config.toml
n_layer = 18
d_model = 192
n_kv_head = 3
head_dim = 64
d_mlp = 768
vocab_size = 7829
norm_place = "pre"
extras = ["some layers without attention", "local attention windows", "gated attention", "value embeddings", "hashed n-gram embeddings", "a smear gate", "an embedding shortcut", "learned residual scales", "skips across layers", "capped logits"]
init_std_up = 0.0303
warmup_steps = 229
batch_tokens = 32768
Each number is 128 + 32 x the weight over the matrix's rms, rounded and kept within 0 to 255. Layers, rows and columns count from 0. Numbers have three digits each.

# down: layer 15 MLP down (transposed), 768x192, rms 0.116, rows 561-607, columns 64-127
# up: layer 15 MLP up, 768x192, rms 0.129, rows 562-607, columns 64-127
down561:133139115153167143132084150149083149107137174134123154112173173163106160150111044119173123124198096086088092132111184169163158089117117088146137110125124165145113080133126105106143134106135205
up562:149125151168109152180079092169103216074118145112113143187104137133164149096101122177146099147119104095129120114174151148142074182116095087182171148121104114152159140101139122128110159135145141
down562:125114092140101084129166134072136128184086091117113101067189131160142096154151104113119135106176133157148145094106117161127137122145114205148092156139190090118115134139102105167107111100170109
up563:078087102129079130066173195116152217149094104169102142127159129192111160123093125041083091112114114156221206073123137179096150137153061087099166235085091045158112118025101147171123140146117056
down563:107153122087110095099106129126138167144103141084153100143095176113134151138121106067139122142180132128073132092105159147127092160101105118098104116084120155077226126147086112143153107067137120
up564:138150134144110131122135112142112097166154128122129102129149116109157131169097163067125150151128112165114114195109122116118080104128114138188087141157151111107113088164189111124140138045127069
down564:133069107154094150116104108147132172175115128154140113109103090150129134114149122209120155139104099131106107080153118149152102130123174090129138099114137099106191141097119134165155135179121133
up565:082126140144115123206151132119080145180129126127117128104162089112086183190169163104176113090165149172142157101118173159018223066140105112173115171108169094139159110134087227171174153161110159
down565:129153173129121161100104125133152098122140176185120085082147135106133175093151145089203141080197095145150171126127092105073132128108092103178108175165170141145102152136118150113149124165112149
up566:112068110143094188169178144140123159120130036156135135222088176093119200175135094070135028180125196138174103126121146160124160141089082096246078184109122092129122223124073124170154177112209121
down566:104109154105117105075143113058088138137151150091051132107064085146126083069138104148142159122131034125164115131146143097174102144162159169092053134140065118123115144130111085124191079153094150
up567:071209143079091116097114135153125169126173096098126043139119150136148178051127144159160109104133182093150139109202125141144089097180119134173144151120078098121109084126111096170129194174164094
down567:154107082101079171112162180084117173138140145179122179090083066132083101103137066087146161116137155150120167128141117131137081127162094134122133145108127100138159171104067109131142115129139114
up568:121154180125164173160131172069171072110082122156163115120110123122122125098098149165105101165109163070176106145067124080110117093174100138177181160060164100121144138189136101187130133077101076
down568:151107119119111121121132080129041171131135116135099123159077118149191144187176088103076166170083167075095174078176141129142169098084160095104117132167090162133125105059133144130109116140175201
up569:174182148099110105118133144109153166087088120138152086129121141120147138183111133171155129118135123105151153099170145105112133124114135187143102136130135150158088148132157152117127123186128141
down569:148142093115133172152134080097170153200134092137171042133146101073120072142160098129185165155171118156132102147135170177124107120133104127078123128137156066105102173091075114155094137140142173
up570:059132095084110128160161119156125131137137078101104144151166149062159105155151125151103093152109123125157064111092137094102147166073111135145196146109101145126204121161131152107127112129106109
down570:071126092108097160149161153131191116175140140176118073109130114174114125139167191151075167101131071169147140147125104138124098150059156084161150116188123095162100160122124105105149095115127139
up571:130113149120132033178101113131179111152136146168156136181140124114092133164124089127124149074132116151189144107143123141124156115080126118118142180122106177170127140120131148089178134120116084
down571:152132109111135122137110140172132144169118132097171155129135116159126117137128102142191150090137119109136137123116113197126133154076101119140161110108102176174129166148157095085066108184159114
up572:122111099121116089102119067081152129104137153128107154144083110143092197172135173131116160148067095107141134102115158185105127140128166085121153144128166111134118184120097119108150128119100132
down572:143160101131075144114143128098145142133124169129126105122138132166125146126193157092114181105111104141119170139166157149106146108118126130147167134170135098115107115108085101112159128159118156
up573:131106174045108104060062142144170117113124132191106184167158156188117105104115231109158154067117204096123134136073164094108094130113063147125058157113086039117188134139174099075161132091077099
down573:172115120142051118119133122077162165139107130145148151132123142147109105102097078135145122102186178148093170082091108154134099152139133132116059185124101175123183088107186128115115160158108135
up574:122131130062075100137119163077123105143122142151144193145212123114112146153148104157139081133151064096129144155146107161150091101154098135128028089155096089110142148145119148081128093123131142
down574:165168066080096121109151172090142112172112142137165133147093093160142133092218122171165104173197102128090160085154073125158085101240133151109052166105134070155129211121101119124131119121164144
up575:139143122154091140138096116200110152154117100097167132116156123100123150108132071109162148118128145090112125063102121143116129125110155114192140147081116099103118190121126136125125140137091125
down575:111138158126163085116149175078111115103101073115144138133123127137199130154125147145128143127184155125186149150140180128102110182103109144129116118110164083144131098137139076156094132159192116
up576:098091103109097122177140137185128169158121090109113135166110099185119142105137085118090124135130153162146078132159174119088146119088104120127173084095154133132100145137111149179093101125072210
down576:118184116124102136154080149128116121170165110131160110112130113160146082112106130121113131106131104152065110122199134105117157138141139112153128130131168135162148147062163140114120141135112088
up577:139125124094102109126164158124098129156110126147090157127163091088130114151107091115124132087137129147142159159128151100103128101066137116092104098143121114097102139138148136129106144152098103
down577:144179110117114091143130135110096139096123137096097122131106115122159135144088086178106121130199148175098140125094144130166064155162126095146102148205108209189134095148119130125133161140151124
up578:153105142071158048167077230253155201097139169130140128175093070101185135032101112139117088155119098103127110071120164172128182080095195115159136094096189157144159181112130134113152114142115189
down578:133134112160109148081086122126086158173175174089116130057134118188100124131172138167056193059142181124127188150131132110096123122085103187135090142194150143152157169116142161132133090154130122
up579:140121094133104187151097103125066078035126106081087166044121121123119091143101162080110132108114142144183154159140150140169082114110142143121096170093204106195062096107134179160168073109120115
down579:115084150131099099148131184089150101168112116134164134125126110142117120163113151167106145075181133123116112134157145153162108085093111143121112151103196099104107143095174161083156159170101175
up580:113132149168140182149099075140079166076084158130142140134116146080106112046099098074073120135127131069113096144139035107143156182169112183182116123164175217085153174120093110123103152168124090
down580:090171110111141154064178159085154128117140144157125101132089092158147137130140100142189145158137147098084179095167118152146114104156154135067146142122186100182121132172147125154163087196131168
up581:117144146133150210114187078103092137105125159070115085116146148102157129114157142136075157155088146184102151109127083152143119156087125088190175118133143059072197141187064154149139180141117126
down581:148141126098102076154130132118144123131143104170163183142151144092126121123095076173074098111148146177148112169182175083148098172140157124095198138084141083093124118105121099136112129099120134
up582:166164108090109127175103108103167102194153135173124126159110110130126153179135136108148076076140110150076132157163144133079098112133085150125145080153141058143173095140133112114137140096152127
down582:141158149133125131143168195094171141120127141155150070079131129134130081129127119098138099126154137135073132177119087171119109154149156134102103122160147177124146153155080136055110090155142147
up583:164127131115138142158078146170068179134083178109164169113095177104156147122156191085177139179148079121170116078149117104137154122123181129175119177115079178133105074101101107080169158159119116
down583:132115121121123047124127096118130115133084107117167154127099139125163151149122138125127181150205093055201061118085139089146159169123074067090162082109095086172131119140195068100161144134110124
up584:125134181158139151136138101107131114112113106134159104126154167155126082146127136112221112140186163140161157155108152178092136111111068185167076139155104118088102110134083115131188095156126127
down584:157137143154094124143147148133146108161105111117170091107148104154103135108125110134208136128255103204110121139158107123098124141106114187122138131143114161120192117112123123144153146124110121
up585:163169178118154183131147146056098155077108158101169104163197122207124168092188143069129106120130107128158145052129114125106144120115091127181137127118067167115128071156117199103203145133165121
down585:100114146086167117129122074100110135140176151176150120131182119175137113151176146122138125155107139127161114040147096076090077096170079078161120143135117095145157117193086116097138131118147178
up586:181109176093138143130193004107105146076112094151113142102121127093172192189138140099132128096108089126171129137102099158105125117108170127181114150158140149051090029136091209133172159147124133
down586:139160120128122082153116150123149135168168176140086082110100101169093176153179125085121137165091117157118157120091121147176171112096119135165109139181110168181069145118136109207136164110162144
up587:149103180137130117155094172136107185097127142112120163128145149086144127110164094090128126150115071084104046110150068229083163152081098082136087099113071144118132132061126148155174104130052088
down587:108127166198191157109153114123081116168147154100146169123150173141186160098146145145098086116161144107162117065139094158150120158179144078085112117137121153056154154104175177213095099112054081
up588:181185093067176172172068085076172140140099149134170103153104173098140120149072078076122108137097146149075150125081203119091036078070176122138100079119110072107146151143156110108173092146116129
down588:099084124111141120091172184178134114158101119131129107094052100143104165110157198069156120080119182155133158114138148147206171050080091131197172167072196172138118122133102140179118108188148149
up589:155092132069160113186088184162090089162176133162118163126107141196161140048120098165114133216098110068148015094148104170120149094131176112120154150143146143136115125188094038094155111105115120
down589:133142161143083175099177148115096147118087123110111096109124144105123163173134111102156116060160176193109197092125189095162126171139082188166115115157119085124118123094182187164115100151117135
up590:181124118122161163115110064147124098115129147214121087109149077100155166122112117091102110178128097150118096103139082135175149114101158141121134148183130151126126134142177154070087140065129107
down590:109167101151090145111180150110175155136126094127131145130081126159101134119130122120144117119119158131140167114120116157175062143158132093093162090068165088138149170055074104128088099183117150
up591:148138092112094142074091105124165117173107140167142060151178116145170145208140117123052153128112151155163117106121211113072178231126114130193162148150096107135096107184112116101145133122057160
down591:111156185149176107115147104142086125068126153106172150134120151122152137084170142145130096134177123135107137094124088099189104099188102082116067117118140145103131087098141087134120134100198074
up592:119123149152188130164131098122166141190182142171146167144145085115100160177176059156152090107138076109088077168122119145150155131108098191156115148111159153083170167107138146122115091207121122
down592:077088166193143129078176143091148133131124114112117139121076185140158177140154107108160096115108144166095135122160085158189110127149165142112092147163136114099160113156162181121145116134128130
up593:121108166129070122098123152177112077092145085113118126121115169122171158113100192151146117108131155164116149121151138100139226089134112112124093167097182138159102116142149084129143140145141065
down593:145132077139128145075168148131097156171135165148136139087122072171070107155125155099161131113112095125146142084169108157174084207090154150088120155107126114150175152144123102136156069172125142
up594:049158097099161130174105112134110154171157132099151082153122089170159221099183118195214143195169170106124138157130162173083118119175065054114114116144156111113073137147141106077144133067119129
down594:099183106128147118154105124093110149131098164130137163161116106179139146135153142135213163147250134136138150131098140058114128173135140108161118127145133117188090127163126165127150148085126101
up595:080129141136152200128144152158125154065087126131108181139089112144078124081181132093143154162134111092139187080169177121115113118093157160142159117092135097089136173164084168160140114096138067
down595:073069074145149130157142156119127104135103113128155133139162177201125153085136175163149148119152085116109174146166166114160148116116161109187185174133121139115130135097137125160089096146156157
up596:137118118123164124158176113133130107140160120086131168151153124064126064140096123121097110114132178145178133157109123169100131144125159071140128096136132122078161086188130152148118090144127114
down596:153085111090100120083158069152157153124159119158119124143166116122110123110111164141088107144110189162097155164122118137101158148164110110076182119133105162113143142104128153170092081118123135
up597:088168166155209164146136104156158085147139177035149091136091118109181083120145081068115076063115188132094103135184147130083196101124093162147162206083108143135123156063086104130127149185080128
down597:087205107109128161070138093146171153108138196125146060106113161082124141103109133108104131207111160091141185088140166122119178158096087104146126170136130082100083128086101095135159104153155153
up598:112092120156102215114103100098114173135120097135164107104145126073091132139064104118134124115089097054174116149127106143121124139042173102111137093085162160128086150106136217151129111112059121
down598:090144149139199127114122104124109149160125058074127157148154149081112150128118165097166105105130107104082132111073156138101087160148132074133087082215182139138079081137115185116145124114170122
up599:096133131155160112116112090138160157103130187117107171124079127133123175173106144167122133162117155066071151148114143114143160037054072099147168114126165120147138155107178166120170085137140134
down599:164138135103130144056112130064171170202145129162121137131117146134110126103138095092083139091119137165101137094057136140128105164139138192106104093071183129095109125173089104155096119189127180
up600:092133173094134146106131081182132133116150076161100186076117181145061116076094153076106127120108199084105189120153127109110094121129149116123073180089147107102088085166110131095193077153099075
down600:094121067130123080099159154089123108120219086106117159085101112151157107100122157126135188120102105118146139127106149140151118152097145123031111117175141114125144124169101083165130151117129093
up601:126149138155146188141131139102157152169197167126124144166143151104084089239226135159167120126121133100075125131154153149065069099152087138112099163123135111172113103113162158087165134139157159
down601:127131094128090135160154204095151115177151127152202125180134188146092100124112113125137104199175163156083144192115132164147178060183067107159107096112146103189139144094119128164154072091140114
up602:149132166098127123110106133115106156104140085109167108121089187159141162143130172140146104155147165116088148084139103138114180118134161158098136144083122160092097119134134129122135100112127100
down602:116117089140098159168142149133164102152119128139142146134157082092137070131141115109121144113137080173128119157135097146109047142126100131150121124138120118178142140105110119124097177128085130
up603:112078129134193122128128102108105162129171156126104135092132143098131195113077169099128111090104054173126089110134163200116155119089165153095120144090123075163048193087135123116173162089145120
down603:094143111200084167104129094128133125155143153104098201190153118151128141134136179099099110145160099108114131060085140146135139096107122136064129149165124125153173213100152127158091154121170129
up604:060173139146105126140112079137160137149181126138127074132139107127110147116129134122168112060151120083079087092073098183069124150113098120144104127093124132170119145115126136084163138120062111
down604:104196120150129126104097133134107085141132145140072100177110139061149132094111165151173133100179102103093111131093120141164106141129098109098089101139158156147113157084111110122161122159192131
up605:091204127105134123159128105137097123131138097146171144149123138176105114139114133103156100132132193093092114152131137190126135146122106109138177146126144188137131137135119123085127152115096109
down605:110110139127124152130112165132125116158079136152170090110132074100137144170107112115131106115135115130119135166138170182131098139122111077157142138152122090181124090105132095115110139150152113
up606:095124165070073160101068116117114107112121156099155153203166178093095088119135131109106167087149083098123129166147103126111117168050116157136149117089102129107033174155124191097140147153094095
down606:162117133115070087147148120134100120162114096125131166174135117100092105119129175169105148144159125162142104195059117099122132102068168200140152131092135129162123175119128094108128068164090096
up607:124125137103099070108118132144143123114168110091109148163109129066157152100166085085127139141112115116143171081093154158098172200096059092098112146154141087088080110129166217115123162177090073
down607:099154117122094123114124108130179146110160147143106062113101057172109179074141126091144139131131157128135150103114116136137109138108135112142099149220125135138142089160158131139147092158090092